Weights of a small GPT-style language model, trained from scratch on English Wikipedia: biases on query, key and value.
Each number is 500 + 40 x the weight over its row's rms, rounded and kept within 0 to 999. Layers, rows and columns count from 0. Numbers have three digits each. The size before them is the row's rms in percent of the matrix's.

# layer 6 attention query, 96x96, rms 0.139, rows 0-95, columns 0-47
093:505561533559545511514446484540503504474560481499541502509517486557465481472468520516522536449483514387539523546550419580501489413417538508457498
091:417533465528535535513479488516486447478537529487405511508483524531479538523510450524515437438421571449468461552573466563495448440436544489498496
090:512457526428513446575583498548544512488465488453466483503468549526497490531576505427487489521536477524450477517528597445474507468551456514564524
087:495521477580532528468431511500424552481497564486539453540512485482489500439419562536526507471521542400487544525524394513498511466456564492412510
101:548526556492549508518518490471546359478524484518452536488468557503481427478528524423495474539479471482495510461524542581471504423548517529529466
095:457470556510445549573495522561456588512540479498469428564501463549513499578530492482487499556491478516516526489462552465438509505535511498465508
099:526509478513587547478503551502461467493478495504563490484514568524475467488488524520456469459505557470506509537526479582488524501486660447493519
109:431512408478462567561524516600456521426428546520554553513472506482481559450531505501503548502541529553465423454473491413491565517531510584577540
088:544559603461447541551482462455534581544485493563545456482511463523564544445481489487475522519552480479525503470572553514503477471549534525527545
097:496473498444474488480538506533491479524449481519504623505518508454469471485484439536559381535457488481544421475442555478447516536570434433532487
089:459526435492493508535517556536432446554533530474558484507496529570461509422493476536450478492466511436552505521473459438506485487506522444557414
093:486531464576486486566511481543489441521498536475595593526498539523525503480457535508445519562511526486495543538496483471452541480464505485545479
100:506442502536461501526475505420456468530573482525494481564512537503494493465468539435489523458479481503484445582630458491569446545513446445515482
115:537408500438496533513429513527469449477486478482494542554563551550450524548511490521555522466458481511531463469483498505536463445492509440477549
111:551503486505524423553535472503463518573422493491473490439480514433515455507458447495437490517488459530526564553473533378479528463437462519437483
112:484507455474512531478486463505497523501580494480475495469583458460524492508460574512505534450532498522524548519584479476491468482378537518509507
097:461551478552558516472432486446533470508526542588533496508480544544489495487485507517529488499412546415563544527516431491489477465513516483476467
096:534477529460476499522454524501584521539455518446509533527491533481532439568470458454514445539469491462521545520582446516478536485515505453514519
073:467472521544484527433472472459467460522562465498488552489518539529512537525504530509464434414445593479529494463524472480463521547476490479427485
091:477563518536497457474471490458521510560473516496574481535501521556457521443466515499488487425509496499505474546525441540524450537469507485425475
100:524441440474468442538512522474461498454499502500481425429536529429549568492536559484525524574539530538469504463445509442457515545509518585501563
088:466578557522459582528529474512510440476495450585484569548458481517426567438470524520532453492474496442503499565504468497543426440578486580512517
092:479512521526545499521525550511479521517628521508489510445478492514532569557547466499531507496567505544426617537471531516481490510548585470485496
116:538594509513592545527544528416521476515508492496494492474514496581453536483472492500510494453547483537533539423506498452478514555577540550554495
106:557511460469530493501587555436456505538510501465444465526537472532512495499527506538512466494558498449494475440497507419489506471539524443517496
109:473541556481501525474438449493482532496514425528522503463519510511446515544481571473438525553416490441478503498492497577439518430476483466425496
105:470450479477435495532526505480533500480487475485473505510470474462499485502518557431514488574519509588447457446465549439545516501537435520558538
115:518516520527470526507492488543551476479545537566503516448486526513507539505486506521528491497489568462454450510514509545574476511522490480517516
110:415462468484573490532485485444492522431524527478479468529513549534490478513498516522499525504500583460508487521450435501562434467521506555507511
096:525460523485453571608517503513464480527537505503455473485515447520502552545506477499530508509518569483478505438477452468520489516494491493493492
102:504465521573488522544496439487511548567507576444439493494448521499469562564440577519514432428499487501498490451564486524513506477526473548567502
099:502476391456504518483569477527501486472505520440522563562534470498536562456536506572524445452541460515499507470537505452507477459548517456423552
085:500511578513483452472500495431480523568509449480493520424541529498438526570443473525472475491485557523449452545575455553504562583464474474537489
095:486504519537482499499505549492437537595492558476518516433518552421494536510456486522465446542517498558480402493537459542525519552512491473481433
088:492537522464442503585508500537489493456472509467444573552447439576542508515581510443487583511560477529485500458480532478463478475532534581533486
075:491499536503508462473472496481497512610478477488476495499490531480519521495443490545501555485523502496516457581571433508477552562471555435491533
098:537471547532502485487463473517548500499542478564491487483526452574526533487495476475544545423435470496496444441494547471398532490576411486554453
102:475513439404485510506522512530549494465479523508494457545425490445552475514504516449535447577557520436516506476532525485468498476487527573475525
116:549570487480529446534479461445553557533486440497561524507530510534507437507477487563462498504496438490478509585550443472439535515490503482485519
107:513393430449404482499512514499508543493505506524474557518408486524429500496460483484488520582519498478472484522481514470564448533522452517545493
110:537537469474509563533422523506515534398521475511487511440510427521419532486493468571479496556435494442477519441422535566492415498558500521461523
124:517497500450479499493533472544574436549455533541537598493556511508487477503544486482502532497510514510481534510488539468456452585494525465486480
099:503494456473511455569484511513584505495519425499514588444528505548468552532389515504461520455501508516508447513518469537423454552478457480461475
105:472497432440421535508513508436537523461552522513553545490498529466463568521486545436481552470516496468490508557501489466538569534545464404500513
118:515510576519498554431538441540449410479499497501475525525470464532494522477544469492562489584564440532475477490514455464508489513445560506492482
095:491499569556512437538474487431524553499496578458511511475465520471541535507508446498507516456498495441504480424513517446539510529487431537469484
105:543549534534479465450506519509474546565566554446539508522561544482517504508547465483531457527522487566477538599492484500430574479482466517523476
108:543491485535494549500500561432517565508474561475463466463515525453502564520517489498504501516508500522475428556473514552458465571479460476446488
082:479498518460507487434477521445488504635489463527496497491536557474491526477423485519584462490546490485530439548573474546564513530460512450490474
093:475495443562422464470514481503488512501455518485611420478547545503493463552523499508475503489459566543453554513510490555463556471477513513519483
080:457494553549519482589485561498468571559458491496511518456544570478452452514473470528423490527463483498502512553483510524574478541461466517439468
086:475469530477508463440464512488511518597506426554636491440492548506553517501481522478539432524441493456506466523515449485496506528457495499491474
103:532502495421497530537426493522512463503564484501489585563472529539605542471582522511482521487573504527494506523436554451481446500496512538528566
093:463516453473471461489563510546430535509467453447468519544441482452458477457475444455526522480552448504466431473538474528501471469522498556499454
097:477550453429490531473542436557458501541403589503488448498511517450507559441412472499512517540506546516543527516536513505506488528468553491450497
085:500564464500498438440524448482436519427513501524481453505467445448481498452467506495492434498509463521489431503546485413461480583499456517477507
117:486448398486529492519511468505486505413558512508524584527494514510571501499502514476531499444547564506479519453485479440441556503457483580545594
110:492487480501536531483475448527467470491422437540453524455501493475512510498526507536572493534524523498397522529470525477490532442530520556454508
115:475470453489437485530504514449535418449508490477535497534457470488567479476566557447536472525534555519419474473478529422524435522530457598546550
089:506499526467500511564504583410556562436571442444505555515541517538508541524530436513436445485545492497424470447520572554513508442488471445522500
106:473553508569495469440488528495474511475425489512489582470553523517472461530474446485515501494495542500477481454487461480521513591560450511485512
110:500524485545483494461543568457538518514489516564552525530486464499514557458494455438597515411512538468523468524570522459526509456517482465554531
121:513475476471472436430490522411473468467501567465545611499448432528476422490479508537463512502517485492489471505530503464466498518495567526476493
119:429523535524534565468507474463491489453545547473489446525490454516516534520455445473512531540574520573437517407536476559487487489594416509471501
095:483494494441513475512450549479602488514573465447584517466488521480488545520481497594548513492455485429504486561497490530517456442487471447551428
101:467485423529501521497511542485518515551506491593517508500498492501480395485468581543459459438449501510551488520521510536481564448465505473551393
080:571479538490504479564595421553458446475478514479471422515509474547478491477503526415526507501536539466460472492506488415519550501507475474524594
076:467529456481481432479447527500561512535488480559493509517509441471448483479491595581447484505428465464557526548520478573468571465511552513484498
084:510425555515472473568429439471493516558528537521533503470497523502560544550498475461559541452516493495460424549505498490514450527496439485542507
095:465419427442516510512571477557547407507530520490458539485504559514445502445496497469502550498538539494490505430493544470514499556484529548508508
096:484487462582491441485460566482518525523571499496539529568550465544534492496492467599540521515439493447545522553469488493494497423465450497532479
100:431490483494467469498487521544540390499476483522476549477514498533468521499568421510493442493533539514529495530485533434532560550497490454467572
104:542469497476474450448572488513500490539464524593471541462527542507496483524471393539477514507516505595554467461455556466482503417487442546538500
104:511548546472512487574503495558473440474567532551444450416556533461543508477508568553534459483496567509483495507476532475471478512529493590467470
088:483466513487491496533477535458509495390506445538484471455464498512451572494510552521518479518458551488530452482459451474495487486540567437510426
114:503443523560482461480535410500453535554494423551515525446477534455484612517512500463550487514470418467463488501518508499396547508472570481525538
095:532504569515479447545563499544474429497483472509521444526496506555473523403565489447532538518507567506514446498512443508420481540377487447531495
098:517480582537442480497507472519461482519475454508559482485476476471525527501450461467581459518424476540481539548469492463467511528470566546541475
108:470485540518488514423544497522477478512541515447502539527539540444479446484502522544492499522495491453476469409524536489457556547473457547486473
104:476539511460563494469434573467541527569529535483477507503469443477411502522523492516501572527494541565526470498516494569533422504482510471502416
091:422465467437503497455409539518526505533503484494555528524548536488465510545497536588536528506490506497529531517504463554522525444519528500588398
080:515443506466535476443482520483489501545457589494482515468500478511515531559513504553471500444507471565533452509511546492524541411487509548581460
075:469506514513467556527487531493448526559472513547510465499518547412498499495489522585506420528454486533579514518510484535428503390444497529548465
086:453460447467503433450524562423518511470460529496495422475469535493418438472471498559529521456503488496500521526506489504539483441526542510483468
093:529536492485487496556525442577467486515439504590526466466539439515563523498544461417462534584505589455508528488490502474456510406463500528480578
085:523502482454490561493509480469496526523494549488499523567501443518420518531463528514486454463524445460499475521567450531530512514521573464475459
101:510471519509510495522483488532487485499598488484588474485475639535539508485490482495559587488470498541484508497493514485543413445459462492563457
103:433501449482512490515490482536492529525488475520490478478484568545385460586531475464537503477563566489540534530471489447568552530452423511637505
102:482469515507435494535529482540426460445540592434485445534498462532541515575549471443546560478618582512481477472543500476524496505535489530507537
116:563453431510519478462493460471385455539520525509461525500532575516456503538443482525464467517524445507491537530486538484466549383493549474471503
117:461461491521431499516518524525446418483485547486547463528494467515499503499485505408536452543547577535465484426533549456540529564527476515502565
111:543480459495498552396490514499530524459528509507499534565486532484465487464485552519515545497495509568501554469517562444496557444487472467565458
097:499488542452549502425478558456501497512471408504490541422511500454507549525504513496468459508478469424477573519523622503487521475498556557488445
112:532508566471475541518536468556447503495554492571487521518528502522545483459485493436537492523518447562511470465510485506448450464519471565484490
122:489513534466419500525486531430491454480570515470512569498496513478528439505530488506480477540472469558494489456561549530391515412485491481544471
102:519404454590542544542548547512546500583496500484451512535483521494497497538531518436557474467544503501486434503449555458524538485508512426506473